Each number is 128 + 32 x the weight over its row's rms, rounded and kept within 0 to 255. Layers, rows and columns count from 0. The size above them is the row's rms in percent of the matrix's.

# layer 4 MLP down (transposed), 3840x640, rms 0.00811, rows 3035-3061, columns 384-511
size [101  96  98 102  99  98  96 102  97 103 100 102 100  99  99 110  91  96 103  96 104 102 100 109  99 100 107]
[[111 117 171 169 130 109  59 135 138 102 124  99 144 117 122  88 134 156  97 143 119 119 148 139 153 116 157 106  89 112 127 152 178 118  93 122 127 133  79 105 163 171 178 129 125 133 130  27 203 127  49  87 121 133  96  92 100 162 197 100 130 123  65 107 130 125 123 141  97 106 154 153 156 142 107 120 151 184 177  69 200 140 171 156 185 115 143 149 139 199 159 100 115 123 139  94 139 154 121 158  99 146 185 149  82 152 167 122 149 157 128 160 157 144  97  58 114  83  98 134 192 114 154 140 118 124 113  65]
 [113 144 130  59  78 117  40  90 145 145  82 136 159 140 127 148 122 106 136 143 184 112 149  93  82 110 141 162 115 135 153 141 110 151  98 148 116 140 172 122 103 176 195 102  42  90 113 157 146 182 139 101  80  97  92  76  84 106 180  89  97 124 107 135 100 119 126 104  21 145 162 129 105 154  97 121 135 171 101 141  84 120  72  87 139  76 114  95 134 171 139 100 102 203 169 169 172 103 150 122 183  82 106  89 107  96 111 131 119  72 127 160 172 150 140 153 120 178 110 164 119 131 222  19 100 169 175 102]
 [141 135 136  97 151  91 103 122  80 120 121 127 153 155 117 112 173 109 142 141 121 152  87  94 171 117 161 121 102  95 149  87 160  78 140 134 114  87 165 149 167 102 137 105 146 146 177 118 187 157 201 136  67 193  88 164 114 164 123 108 152 158 135 141 173 113 189 124 117 187 102 116 123 154 156 103 137 149 128 131 150 178  99 142 157  91 133 180 174  98 158 108 123 112  79 117 138 130 171 121 127 176 125 146  57 192  90 175 131 114  51 150 106  72 148 117  83 107 101 121 101 137 165 163 140 122 102 157]
 [140 181 130  86 164 101 116 135 115 150 139 151 102 205 114 169  76 114 170 119  19 115 120 126  72 107  81 145 127 115 187 113 106 118 137 131 118 176  89 143 147 130 147 131 141 140 136 104 141 174  83 115 164  85 101 151 139 180 110  87 149 189  87 151 146 106 157 115 122 118 157 106  95 104 176  93  57 168  90 131 132  94 121 148 164 155  96 116 179 123 200 168 117 129 122 170 144 148 194 145  87  99 129  94 136 189 139  72 197 191 158 137 109 141 162 120 131 120 168  61 149 103 107 127  89 155 103 155]
 [181 139 106 229 150 141 149 111 116 134  95 171 147 152 177 116 125 108 114 142 110 113 116 111 161 141 142 155 179 158 205 128 229  99 117 154 178 110 127 134 128 137 142 165  79  95 193 151  79 124 166 138  97  77 168 184  62 171 134 135 110 179 164 125 104 210  99 164  63  89 129 132 126 117 101 128 131 128 149  92 157 133 171 112 126 131 104 154  89 156 156 109 134 161 122 137 111 110 174 143 151 109  96  97 121 135  86  79 167  88 117 210  89 177 139 115  86 111 150  93 123 185 146 101 118 127 113 175]
 [156 126  56 150 132 187  43 200 156 175  85 129 134 131 164 126 138 122 105 114 158  85 182  87 143 107 120 124 132 152 123 153  91 124  85 147 130 109 102  85 206 211 115 119 154  96 125 115 144 138  90 148 160 201 142  62 208 190 228 126 159 143  92  94 129 165 135  77 145  99 163 124 158 168 127 126 140 191 148 134 108  86 149  94 116 156 106  50 108  93 144  83  52 175 154 148  83 151 215 149 142 177 158 105 110 125 164  94 146 157 134 130 150 113 141  94  89 161 155 114 164 163 156 118 156 111 167 136]
 [144 130  87  94 163 124 172  80  69  89 101 162  71 158 118 111 119 184 176 122 170 135  82  76 155 121 105  93 100 158 170 102  90 142 122 103 147  84 146  99 162 168 125 131  91 145 144 176 120 154  77 152  78 148  96 147  51 140  70  72 110 133 107 152  99 108 154 135 156 120  85 144  70 168 141 126 111 105 134 145 183 107 100 115 157 117 149 210 110 182 167 108  76 114 120 131  98 161 132 103 160 117 183 137 118 139 125 154 104 118 119  67  55 163  41 178 153 167 143 102 118 129 183 133  59  84 126 148]
 [174  68 122 178 120 120  57 124 157 124 156 131 115  99  98  78 159 182  55  75 106 158 119 146  89  86 176 109 128 143 121  90 158 165  82 189  95 172 159 142 169 138 157 105 138 213 112 122 101 107 180  83 126 192 126  91 122 123 118 114 106  82 144 120 159 177  98 128 152  98 101 138 132 143 113 138 176 160 169 156 110 116  97 131 125  85  50 154 135 154 187 138 141 163 145 134 113 158 167 120 100  92 149  76 154  78 216 147 144 197 113  89  98 142  92 125 111 120 121 148  42 130 138 142  76 133 166  84]
 [131  99 147 138 122 170 166 148  79 128 118 132 109  87 124 133 124 116 171 131 168  28 159 112 161 116  83  84 162  61  85 142  82 101 125 102 133 117  68 116  94 151 128 144 174 111  79 157  79 132 106 167 101  97 106 173 204 164 187  94 112 126 161  99  88 131 131 135 129 121 139 124 127 176 147  84  93 173 128 120 124 119 129 124 135 104 161  89 119 116  99 175 165 105 112  78 125 132 107 124 124 146 109 108  92 116 117 117 150 135 113 134  85 123  86  70  69 143  93 127 112 148  89 128 190 139 121 190]
 [132 123 151 132 172 143 130 119 150 119  99 175 116 174 166 178 133 201 170 155 121 140 152 151 142 170 103 103 137 129 129 155  86 107 112 138 172 121 193 123 172 135 179  85 151 119 108 140 136 138 101 146 111 105 158 167 121 120 153 126 151 138 148 155  82  99 179 111 172  91 157 109 167 123 136 153 198 157 190 208 174 104 106 143 178 151 139  98 128 158  86 117 139 120 161 130 120 119 177 131  83 121 112 105 175  97 157 215  28  86 159 129  73 129 152 151 156 167 147  67  80 199 116 210 118 185 155 152]
 [110 150 144 146 120  59  97 153 155  91 117 136 109 126  59 124 156 178 125 116 134 134 127 118 139 157 110 150  94 160 125 120 112 129 150 152 148 148 199 154 138 118 151 147 183 164 113  65 166 169  73 179  94 108 138 130 104 111 149 121 130 134 179 103  99 105 149 102  97  87  61 127 119 133 140 115 103 140  79 150 127 154  82 146 187 230  76 151 141  90 132 103 194  90 146 118 115 173 169  76 169 155 161  79 172  85 104 106 114 146 111  76 131  58 136 113  86 161 105  92 140 161 149 115 167 132  83  62]
 [109  98 160 118 126 140 130 115 131 100 126 137 108  89 140 150 159 162  97 110 119 154 134 182 146 201 138 102 142 151 145 181 133 188 112 149 121 121 147 111 167 110 105 144 170 144 121 105 144 159 142 187 140 155 111 108 131 143 143  93  56 176 155 114 137 105 105 120 122 138 108 156  86 150  61 100 162 109 156 126 113 124 164 169 115 164 153 111 127  78  53 161  70 132 149 166 157  76 152 172 138 173 133  62 148 148 130 134 130 103  75 133 100 153  77 141 119 176 124 108 101 127 162 159 122 149 120  86]
 [102  96 112 105 149 102 121 122 145  72 144 105  83 169 112  99 193 198 137 123 147  77 115 164  66 193 126 112 136 166 149 122 142 116 146 132  69 165 127 156  88 111  95 154  83 147 157 144 103 113  74 116 119 115  90 111 144 144  74 132 158 108 150 124 120 118 197 194 188 188 165 143 110 118 140 135 109  84 131 181 143 101 137 122  73  99 126 129 117 130  97 116 115 141 117 125 183 127 143 107 190  76 111  87 126 100 121  74 154 113  82 171  62 199 124 112 136 119 178 105 113 113 137  70 109 101 128 145]
 [140 127  71 182 129 120 111 114 113 145 110 106 165 110  91 131 125 133  59 162 171  96  91 142 141 112 101 127 107 144 104 142 126 148 121 117 171 104  78 163 109  96 130 115 125 133 155 108  90 126  95 127 103 139  85 136 154  77 112 165 120 187 189 115 102 183 142 121 121  67 113 125 139 109 166 153  80 148 152 147 123 152 178 159 126 137 120 141  46 149 140 159 190  67 121 104 130 167 126 120  92 117  93 142 150 122 102 153  69  85 124 170 183 117 119  95 145 145 101 124  63 153 135 152 150 143  89 111]
 [ 75 160 168 205 144 141 133 174 161 142 137 118 117  81 171  90 152 146 160 178 110  77 101 109 162 104 140 148 173 123 113 179 130 103  95 137 104 152 167  86  99  83  96  96 123 135 177 109  82  58  36 146 118 126 185 197 145 135 133 193 145 183  96 139 167 129 104 119 115 105  98 142 138 149 137 134  83 114 153 139 128  83 143 157  27 148 117  99 138  97  93 133 159  97 123 133 136  64 139  93 199 103  80 141 223 132 110 118  70 114 115  85  92 155 205  50 204 172  75 114 180 164  94 189 155 134 112 142]
 [135 127 158 153 122 160 139 153  69 126  95 111  47 156 102 131 122 131 101 122  79  91  66  93 174 101 160 166 115 161 101  85 137 140 144 123 151 158 152 163 132  98 137  88 140  96 176  89  85 117 141 135 178 173 115 143 109 146 164  85 181 128 200 123 128 105 149 114 195  99 104  99 119  82 152  70 107  95  90 117 147  96 178 187 105 112 126 126 109 166 196 139  93 138  57  99 152 197 139 190 151 113 135 113  49 131 122  94 115 201 179 144 135 144  99  90 182 107 160 119 147 149 165 139 169 173 144  84]
 [  1 114 141  84 162 155 106 122 150 118  93 110 132  99 144 152 128  91 128 118  68 148 143 123 103  83 101 114 135 129 137 174 143 127 166 108 156 105  95  96  71 181 146  83 159 124 118  98  69 131  90 145 130 154 160 102 130 160 199  43 170 141 183 142  73 147 141 160 168  94 127 128 125 146 141 136 101 132 100 115 117 124 138 132 112 127 149 181 159 136  44 104 220 190  83 172 111  90 194 148 152 124 209 132 130 125 158 135 172 111  50  40 128 129 104  75 121 153 122 157 204 112 121  89 140 143 115 104]
 [126 104 202 153  90 131  87 164 150 102 161 107  85 108  98  88 119 182 162 104 125  92 108 151 116 111 116 159  88 125 118 132 121 152  71 112 120 122 111 128 112  67 172 137 184 153 190  69 127  80 110 115 153  83 104 112 124 125 154  78 141 144  85 117 174 147 114 162 125  78  85 175 181  98 149 141 173  92 154 122 132  86 176 105 142 106 153 108  67 113 113 148 136 164 174 155 101 148 125 159 175 190 113 118  80 125 162 201  66 159 158 180  97  99  86 117 147  89 150 114  99  97 119 147 173 156 138  80]
 [141 170 129 130 109 184 130 175 171 135 122 137 125  88  95  95 102 123  91 163 127  81  82 131 187  99 168 146  99 119 140  60  94 128  78 143 132 149 199 131 177 148 129  98 113 180 138  95 157 123 142 142 148 110 134 191  61  70 111 143 158 125 141 135 103 180 145 120 143 128 125 145 129 128 106 190  45 123 116 105 168 114 124 132 177 172 113 140 118 124 122 130 122 166 181 157 120 101 172 134 128 132 147 136  80  75 127 165  91 163 161 126  66 132  99 198 104 118 116 154 113 161 128 120  89 186 142 168]
 [120 107 150  90 121  88 110  68 196 179  44 130 173 135 107 126 122 157 115 142  98 150 108 205  83 149 101 154 135 151 140 134  64 102 147 187 101 146 114  88 118 162 138  75 129 135 121 110  81 134  59 136 141  78 113 133 178 113 136 177 119  89 127 148  59 113 110 162 139 102 150 119 167 120  87 101  98 223 130 171 105 106 137  88 145 116 159  80 147 146 150 115 136 203 137 146  86 157 153 126 143 123 147  98 137  57 154 142  95 117 119  93 123 140 120 112 129  83  86 112 131 123 188  50 130 137  60 109]
 [134 135 123 152 131 153  78 127 166 121 160  79 144 108 139 110 154 157 152 160 121  91 134 126  73  96 124 126 100 132 168 110 145 111  95 139  95  86 140 143 116 162 154 138 107 155 100 127 169 186 132  71 150 178 112 132 120 188 127 150 107 110 192 106 138 142  93  96 104 101  69 172 124 126  93 145  65  99 124 124 180 139 138 122 120 144 131  93 155 103 151 164  95 173 177 164 154  91 164 117 145 136  78 103 202  84 112 131  97  88  63 179 199 139  89 177 171 147 186  82 110 202 151  84 115  94 119  75]
 [119 105 144 125 156 140 135  70 174 164 107 166 120  68 104 114 100 171  71 167 202 152 100 106  99 137  79 117  76 149 156  97 159 161 163 161 149  87 141 212 118 136 129 102 125  99 155  79 194 109  98 110  77 131 122 117  96 125  94 120 171 168 142 127 159 152  76 107  89 138 135 193 148 132 162 157 110  77 139 139 137 137 176 101 189 127 123  83 133  95 152 103 118  58 102 138  79 133 103  80 137 146 125 120  97  89 119 102 139 131 140 135 159 141 105 176 146  81 135 137 113  92 146 139 161 126 153 159]
 [170 133 115 122 128 129 154 163 140 176 133 129 125 108 127 113 182 122 107 129  89 120 120 113  75 111 158 102 124 133 104 127 113 109 128 113  87 120 155 103 148 119  94 117 138 153 110 108 198 128 163 126 139 152 109 127 156 145 124  61  85 111 156 157 145 160 121  97  20 183 161 101  82 112 112 102 123 114 188 153  73 142  80 122 156 170 110 152 100 145 166 145 147 128 136 117 111 129  73 165 122 151 149 151 153  96 129  90  99 109  88  99 163 119 103 164 112 152  60  98 165 114 151 150 109 123 154 130]
 [130 114  24  97 183 100 129  69 122 147 151  90 133  64 102 114 105 202  98 171  94 182 162 121  96 105 153 155  88 154 128 130 144  87 102 136 103 107 158 166 145 182 179 130 119 104 152 124 119 119 191 153 113 135  82  99 139 127  88 118 145  87  93 181 176 141 134 155 116 121  91 190 125 120 104  34 101 127 197 142 139 146 129 122 149 123  90  85 200 179 160 102 126  92 201 120 117 150 125 113  97  84 197 109 101 135 122 176 122 181 135 197  80 147 132  96 128  94 108 130  82  83 172 177 124 143 123 134]
 [183 126 118 165 156 118 157 124 147 147  94 147 173 101 105 184 142 164 151  65 107 163 160 118 135 180 153 144 159 205 182 166 125 170  98 126 136 120  71 145 123 101 108 132 125 185 124 146 104 150 161 167 127  61 154  97 113 129 133 108 146 113 108 129 182 139 135 147 184  68 145 172 132 117 124 133 110  96 122 133 138 121 117 183 198 155 162 132 116 121 143 116 154 113 156 177 148 155 210 132 107 100  60 122 170 132  65 140 128 135 138  93 168 171 101 163 109  83 137 112 114  73 133 154 114 104 161 122]
 [149 175 161 106 113 119 114 118 143 125  70 106 117 124 135  91  83  87 142 103  63 164  87 192  69 128 132 150 120 148 101  79 119 157 141 175 116 162 110  89 152  88 165 144 131 155 141 140 157 123 113  56 131 137 199 128 125 146 144 150 160 133 134 153 154 175 112 201  77  90 119 138 120 158 135 139 120 137 194 151 184 100  94 179 121  85 107 100  88 204 118 102 110 168 102 110 120  93 127 128  62 142 129  66 170  91 145 132  96 131 132 112 125 180 158 118  85  84  87 145 107 143 162 108 123 136 138 142]
 [105 112 119 116 182 121 124 169 154 110  69 197 150 158 102 145 150 174 166 118 104 186 190 114  89 141 135 165 127  95 149 151 101 164 100 115 109 151 124 108 163 179 153 127  96  98 137 102 130  64 102 145 138 157 161 139 156 146 118 145 160  79 118 153  89 157  97 127 115 139 133 208 144 140 117  83  99 145 134  71  83  98 164 155  86 127  94 146 140 198 111 144 150 109  96 154 106 176 176 106 134 124 164  54 132 124 196  61 101 116  71 118 120 152 136 138 151  90 185 191 122 133 195 193 122  80  70 119]]
# layer 4 MLP up, 3840x640, rms 0.0165, rows 3036-3062, columns 384-511
size [100 104 101  92 100 103  98  96 108  97  94 102  97 107 109  98 102 100  95 102  98 104  91 100 101  96  99]
[[171 146 116 145 132  92 101 127 174 159 167 171 132 172 123 132  93 135 150 153 106 115 127 176  89 164 120 105 118 115 115 128 162 115 188 110 136  83 131 129  61 123 140 145 130 102 124 154 152  99 134  96 117 121 151 147 166 138 135  98 128 147 134  80  55 167  86 154 160  61 197 103 165 180 158  54  80 174 152 131 106 179 138 152  95 141 152  94 157 148 141 143  71 173 124 174 119  71  65 103 157 108  62  94 120 166  99  93 116 111 140  59 127 137 140 181 113 104  96  88 115 170 139 124 165 131  63 188]
 [ 73  93 155 110 119 108 119 172 143 115 125 121 200 114 126 148  81 135 112 109  81 134 153 115 136 133 135 120 114 164 101 116 150 121 134 124 170 129 115 123 130 156 112 107  93 134 144 105  89  69 183 142 198  90 112 145 111 137 103 150 141 107 145  63 104 113 115 136 138  92 137 104 150 190 109  69 144 154 176 131 125 133 103 104 120 144  97 184 130 115  92 143 166 151  98 133 104  66 113  96 204 142 177  99 186  57 154  81 114 155 113 131 171  98 115  79 117 144 138 135  76  69 113 132  70 147 121 169]
 [147 156  76 169 116 152 137 130  87 143 157  96 160 111 125  82 108 113 114 141 100 122  71 122 119 106  73 121 135 121 114 124 121  81 111 110 150 141 114 118  97 120 127  89 107  80 120 121 154 138 172 177 114  97 134 126 166 138 103  66 109 197 207 131  66 137 136 103 168 179 143 115 112 100 152  94  90 179 125 110 139 127 112 173 101 203 179 147 108 129 149 183 111 110 108 112 125  90 113 117  91 120 119  87  67  95 167 130 127 105 125  89 164 143  81 147 185 120  59 152 145 159 117 100 120 134  76  96]
 [134 114 126 196 106 124 192 150 112 121 130 157 173 148 166 152 113 117 168 128 183 157  94  76 108 147 117  88 143 125 115 131 111 117 112 158  94  60 100 179 137 156  93  80 130 192  84 107 162 131 130 162 147 120 171 208 108  93 109 163 111 196  85 101 137  90 142  80 121 180 140 145 101 143 154 172 110 134 118 113 199 126 169 205 128 106 100 138  89 138 193  99 146 114  84 218  75 139 120 154 105 166 115 144  90 165 137  89  92 106 207 148 132 155 121 107 128  67 140 144 162 156  90  96 150 154  73 181]
 [136  88 146 104  93 146 179  95 169 102  52 112 139 141 105 110 147 174 174  85 119 124 126 129  94 151 188 100 166 125 201 132 138 130 135 165 148 140 155  81 144  86 152 137 158 166  41 152 165 153  93 165 136 113 120 162 128 122  96 145 141 157 146 168 110 142 131 130  81 161  71  77 142 153 114 167 102 139 132 142 205  93 127  90 114 136 122 145 107 188 116 125 181 139 159 140 159 169 135 142  62 111 165 103 141 148 143 146 113 133  98 122  83 107 161 141  82 178  70 143 113 104 111 164 111 154 144 132]
 [106 170 133 138 191 142 108 154 185 159 136  88 131 121  39  90 108  96  84 138 104  97 108 119 140 101 109 167 146 120 166 101 146 151 109 176  85 107 130 179 131 129 167 154  83 131 110 125 146 157 205 133 103 144 145 162 124 170 187 118  77 162 136 156  85 124 147 142 112 156 142 167 116  94 114 155 145 129 144 116 128 125 147 126 180 139 122  91 101 133  94 157 151  63 135 121 105 148  46 100 131 128  37  96 133 114 119 114 137  25 136  84 171  89  78 152  82 114  66 182 114 139 132 136 157 113  75 111]
 [184  91 149 135 172 105 147  77 120 153 139 149 117 114 158 101 112 114 144 132 118 146 118  97 155 153 109 136 118 121  90  36 175 167 126 190  80 158 108 147 153 147 165 137  83  91 120 102 115 121 112  84 187 131 126 121 144 108 148 143 174 182 109 135 148 196 114 114 120 103 226 128 124  79 114 119  87 105 172 114 165 105  90 129  96 149  94 151 128 100 147 199  86 160 119 119  78 142 137 198 109  91 104 124 198 152 205 169  92 127 189 136 121  89 117 120 105 105 134 140 115 122 140 129 150 146 143 123]
 [108  61  69 178 138 117 111 135 107 155 174 146 142 174 116 152 125  69 112 162 146 169 151 122  76 105  96 138 144 135 163 124 113 176 126 146 145  94 111  84 164 100 129  40 183 109 116 173 124  73  97 170  84 128 181 135 146 135 189  83 127 176 124 143 127  95 110 193 117  89 104 137  81 130  85 132 144 150 129 115 110 170 146 158 171 114  43 126 144 126 121 106 144 174 150 141  97 103 130 126 182 143 166 133 109 108  66  82  69 122 199 138 158 115 144  99 173 162 132 191 153  95 182 110 102 120 148 125]
 [130 164 169 108 168 198 146 145 118 108 137 150 134 123  51 178 175 155 122  86 112 160 134  93 139 141 177 100 182 106 107  94  85  88 129 131 160 133 117 117  89  80 118 153  83 121 117  79 103 168 103 152  69 156  61 119  99 125 146  74 132  83  98 125 106  96 140 198 130 131 131 122 105  81 135 148 148  96 105 132  81 142 158 156 143 106 196 102  99 129 144 187 160 155  89 125  86 100 104 152 105  93  92 174 147 103 123 125 100 161  91 162 187  98 131 138 124 129 110  79 124 143 159 137 147 124 203 171]
 [106 100 226 120 161 129 175  95  87 126 124 156 138 118 120  99  71 116  38  83 178  92 146 104 139 127 150 117 159 183 132 106 143  56  31 115 111 162 126 148 177 148 165 115 147 113 126 165 135 144  83 107 199 131 142 142  62 119 122 102 148 127  98 144 195 157 178 158 127 100 130 108  84 109  89 139 112 131 101 136 132 153 102 136 153 128 117 179 139 108 166 115 168  60 144 125 139 145  99 154 107 157 111 153 203 156 146 107 166  77 123 147 139 156  74 164 143 137  90 172 144 123 139 154 189 153 125 113]
 [172  86 117 120 118  97 123 171  99 150 128  64 170 103 220 107 151 108 147 132 122 129 126 123 133 113 138 111 186 135 131 154 142  86 115 195  88 117 135 148  96 129 130 198 177 111 104 107 170 177 140 152  84  82 162  97  82 132  78  61 107  87 128  75 110  96 141  46  76 115  99 125 137 136 129 170 127  93  86  90 113 144  67  83 124 138 107 129 142 114 222 151  98  98  87 103 129 103 106 105 112 108 131 146 183 104 106 161 142 117 124  57 108 106  76 111 169 166 158 109 126 154 149 197 101 108 153 150]
 [135 103  99 180 123 159 137  83 162 133 118 131 164  71 108 132 186  98 126  95 166  78 147 159 129 105  86 167 152 100 102  91 100 163 147 127 141  84 141 152 137 136  93 114 135 162  82 119  90  98 132 128 161 139 134 136 130 113 156 139 106 131  68  79 158 135 111 135 126 119 128 142 167  98 124 126 112 110 137 131 159 149 133 113 154 107  92 157  98 136  92 119 192 129 148 104  58 181 123 150  91 102 151  98 113 157  85 139 151  90 120 155  74 149 116 118  74 126 166 153 103 102  85 134  94 167 143 109]
 [ 94 177 159 116  66  48 106 168  92  97 129 182 114 178 141  96 103 129  90 133 144 151 151 115  92 132 176 108 106 115  98 102 177  65  74  94 213  82 130 148 169 139  82  92 182  93 149 127 103 163 109 124  84 165 105 142 174 184 103 126 105 171  82 103 143 151 107 183 142  92  86 163  52 121 120 128 145 161 117  89 153 139 164 111 115 166 115 103 115 108 119 109  55 120 100  83 158 145 184 161 170 108 158 133 175 177 159 120 145 155 161 127 108  78 101  69  83 129 119 138  91 115 114 120 165 112 123 112]
 [ 86 132 126 114 144 107 160 108 118 116  99 121 110 153  72  92 150 156 203 111 135 170 103 157  77  36  60 150  94 121 111  48 165 126  72 177 161 118 133 137 145 124 174 126 147 154  68  95 109  68 112 154 130 129 110 132 111 132 115 128 117  94 156  79 164  88  22  89 116 179 100 158 118  94  95 116 121 103 141 132  95 180 139 123 119  97 165 115 177 110 123 135 130 147  98 144 162 147 151  76 188 177  85 156 148 117 154 151 133 133 136 159 179 105 101 174 125  86 175  93 147 138 166 126 166 144 118 121]
 [133 102 124 122 159 102 168 113  69 121 125 108 177 110 123 163 152 149 161 162 128 188  88 129 116  99  88  95  97  99  93 109 185  91 156 179 104 140 105 167 138  98 168 137 152  68  88 114 161 181 125 106 159 127 209 178  72 127  93 196 137 134  93 121  44 120 123 176 153 158 114 103  96 122  75 134  59 172  82 143 134 123 138 120 124 123 127 134 124  94 113  95 179 134  67 114 138 163 106 109 172  95 114 136 155 149  72 152 128 131 202 145 111 169 142 117 127 151 102  83 114  63  94 149 143  86 121 156]
 [107  56 140 144 119 140  53 117  96  31 143  78  83 133 121 116 151 142 121 148 111 170 160  67 156 153 168 135 126 124  68 110 146  96 115 139 199 148 114 108 138 130 111 133 128 141 178 156 101 161 123 163 120 138 113 111  90 122 122  96 106 146 146 124 162 152  61 114 140 104 192 142 101 107 146 212 154  92 118 128  90 143 113 128  85 135 124 159 111 100  61 155 121 136 164 106  74 105 145 122 193 168 154  55  90 139 171 130 137 130 113  50 141 129 134 157 109 116 138 106 102 152 173 198 102 139  83 200]
 [116 160  73 120 133 175 163 110 157  99 122 109 150  86 142 128 156 122 115 120 163 181 193 159  57 117 137 111 108 161 174 146 123 106 160 156 124 104 144 151 143  93 190  85 128 130 125  86 167 162 167 195 130 119 142 121  71 135 136 113  96 122 148  45  98  99 150  95  99 113  69 128 173 156 155 178 129 105 131 132 123 153 129 127 147 148 113  91  97 139  94 164 165 151 113 130 166  96 113 135 123 129 135 155 208 124 154  75 135 153  94 108 154 127 108 124 119 158 119 187  89 154 149 134 112 127 131 184]
 [119 120 166 158  82 147 129 123 132 162  75 150 133 155 170 160 118 120 100 161 121 160 151  76  72 118 110  66 149 186 119 153 129 188 123 112  72 127 115 114 134 201 118  68 109  74 137  94 115  94 142  91 149 128 196 102 182 183 135 176 140  99 123  92 168 138 135  87 152 185 149 140 114 155 133 170  94 108 116 101 193 180  88 183 139 119  80 143  64 141 118  96 132 153 111 195 140 118 170 149 112 150 108 164 156 174 110 161 133  85 157  99 157 103  73 136 101 122 118 186 109 133 184 108 196 212  83 148]
 [126 134  98 125 119 137 103 173 150 106 102 162 120 148 112  75 113 145 169 103 139 166 158 110 167 136 157 117  83 146 157 109 148  80 112 220 101 125 123 116  95 133 141 104 207  94 172 136 119 111 117 133 111 166 172 174 151  66 143  34  98  99 143 108 115 134 136 121 128  94 108 112 167 139 104 170 176 106 156 130  72 102 153 123 106 151 172 123 134 147 114 191 151  96 100 120 166  99 175  74 141 155 129 100 200  86  98 122 110 136 126 132  91 152 147 111 146 130  99 125  90 116 135 156 104 183 120 144]
 [141  68 181  86 176 104  90 113 127  96 172 144 184 172 139 135 179 134 132 108  95 116 165 100 130  94 173 144 116 103 144 128  94 113 125  65  99 138 198 181  99 193 135 119 106 174 114 129 106 154 134 104 138 105 113 165 199 141  44 101 137 113  90  90 128 155 113 127 128 121 136 194 135  78  46  92 154 110 136 110 142 104  84 181 117 149 144  94 133 129 107 138 158  93 138  81 135 141  33  77 133 112 125 111  81 151 139 182 189 223 160 135 117 133  69 205 153 157 151 105  81 113  48 179 128 150 170 114]
 [103 145 161 170  49 105 112 142 105 100 133 173 151 185  73 116  77 136 111 139 144 116 151 120 113 209 120  81 129 148 145 118 152 126 162 152  84 125 123 160 114 116  78  98  99  96 155 144 109  76 156  48 162 108 102 128  90 112 114  99 208 146 112  87  98  72 140 129 134 137 117 151 102 114 155 102 101 193 207  83 188  96 136 102 109  77  89 130  91  93 121 150  93 148 169 161  53 150 184 172 125 117 175 143 150  99  91 174 123 177 127  36 106 108 121 120  96 150 133 141 141 102  87 141 112 123 116 121]
 [133 168 125 182 146  97  90 108 113 112 149 109 114 150 100 102 123 129 117 114 115 157 149 157 117 153 121 153  73 159 139  39 152  95 124 120  84 136 147 138 150 119 119  92 134 119  95 152 148 128  90 129 218 180 103 205  55 129  90 131 190  94  95 181 157 153 103  87  77 107 137 118 104 161 135 169  72  90 169 181 135 125 151 141 123 175 128 143 133 122 151 151 134 127 108 141 158  75 107 152 127 144  71  54 110  93 129 103 116 161 190  78 116 179 146 150 125 187 118 118 114 173  85 132 116 166  66 162]
 [168 145 109 103  81 154 136 145  73 118 169 143 129 179 104  53 114 141 100 149 175 150 118 126 162 151 128 108  81  80 163 159 123 100  53 163  95  68 116  76 141 153  48 115  95 159 134 171 117 144  92 180 145 166 159  96  76 115 138  42 111 151 142  98  60 155  91 169 167 166 128 164 113  92 140  96 134 160 123  76 162  89 157 107 144 106 131 162 109 160 184 128  89 145  73 175 115 177 180  67 132 137 140 139 196 145  86 131 150  64 212  89  43 112 131 124 142 156  63 112 110 125 127  46 128 148 191 141]
 [153 109  60 169 149  94 138 112 128 132 142 106 138  84 142  93 188  66 189 168  72 137  36 144  88 114 139 134 151 125 135 157 177 128 106 113 125  90 133 119 150 125 176 196  66 156 151 145  82 100 121  64 126  63 162 135  80 111 116 167 114 142 110 129 223 184 148 181 154 109  96 115  97 118 182 134 135 177 107 118 144 119 121 199 124 113 136 133 147 203 137 141 191 131  76  91 111  72 128  90 136 136 146 104 136  77 127 111 154 130 119 179 140 159 100  94  99 172  90 110 105 131  99 103 173 150 132  72]
 [103  99 136 124 187 139 116 112  90 180 125 122  79 113 143 132 131 147 178 120 129  75 158 124 166 174 103  93 111 152 144  93 161  85  97 174 108  97 145 108  97 130 158 133  92  37  56 100  66 114 137 137 157 145 160  82 105  93  97 107 229 132 109 186 153 119 150 164 118 108 132 111 132 109 110 166  55  97 112 117 127  64 137 157 114 116  99 108 211 174 135 136 119 173 120 182 161 162  75 124  94 122  54 100 152  76 173 100  91 144 134 113 105 154  88  97  79 150  88 164 126  63 156 106  59 131 123  95]
 [134 143 145 145 137  91  90  72 120 111 120 147 163 122 210 107 116 102  97 132 145 121 133  74  94 119 106 137 135  99 109  82 115 147 153 166  98 125 144 169 141  97  92 176  91 169 122 135 137 109 122 189 119 179 161 120  89 131  18  89 157 159 126 141 111 129 196 109  51 115 127 164 176 123 103 123 137  61 161 113 165 133 133  88 123 139  81  90  95 130 154 184 139 123 166 134 126 163 122 144 197 177 167 152 230 143 100 111 149 164 116 176 117 104  97 108 117 102 136 118  96 148 155 167 137 146 109 100]
 [ 85 145 170 121 124  94 112 114 182 119  95 123 102 130  60 106 155  99 119 153  79 159 151 124 142 114 143 173 121 165 163 131 120  80  96 117 145 133 167  67 156  98 208 174 167 155 130  69 121 137 128 137  82 102 140 140 182 199 116  77  60  89 123  78 202 125 130 105 127 164 119 107  50 134  90 123 186 119  91 145  98 121 156 155 147 104 180 121 158 158 102 155 120 172  93 161 121  78 163  79 138 135 116  67 137 127 116 121 105 142 151 179 140 148 155 103 121 100 159 137 141 150 120 158 149 147 111  80]]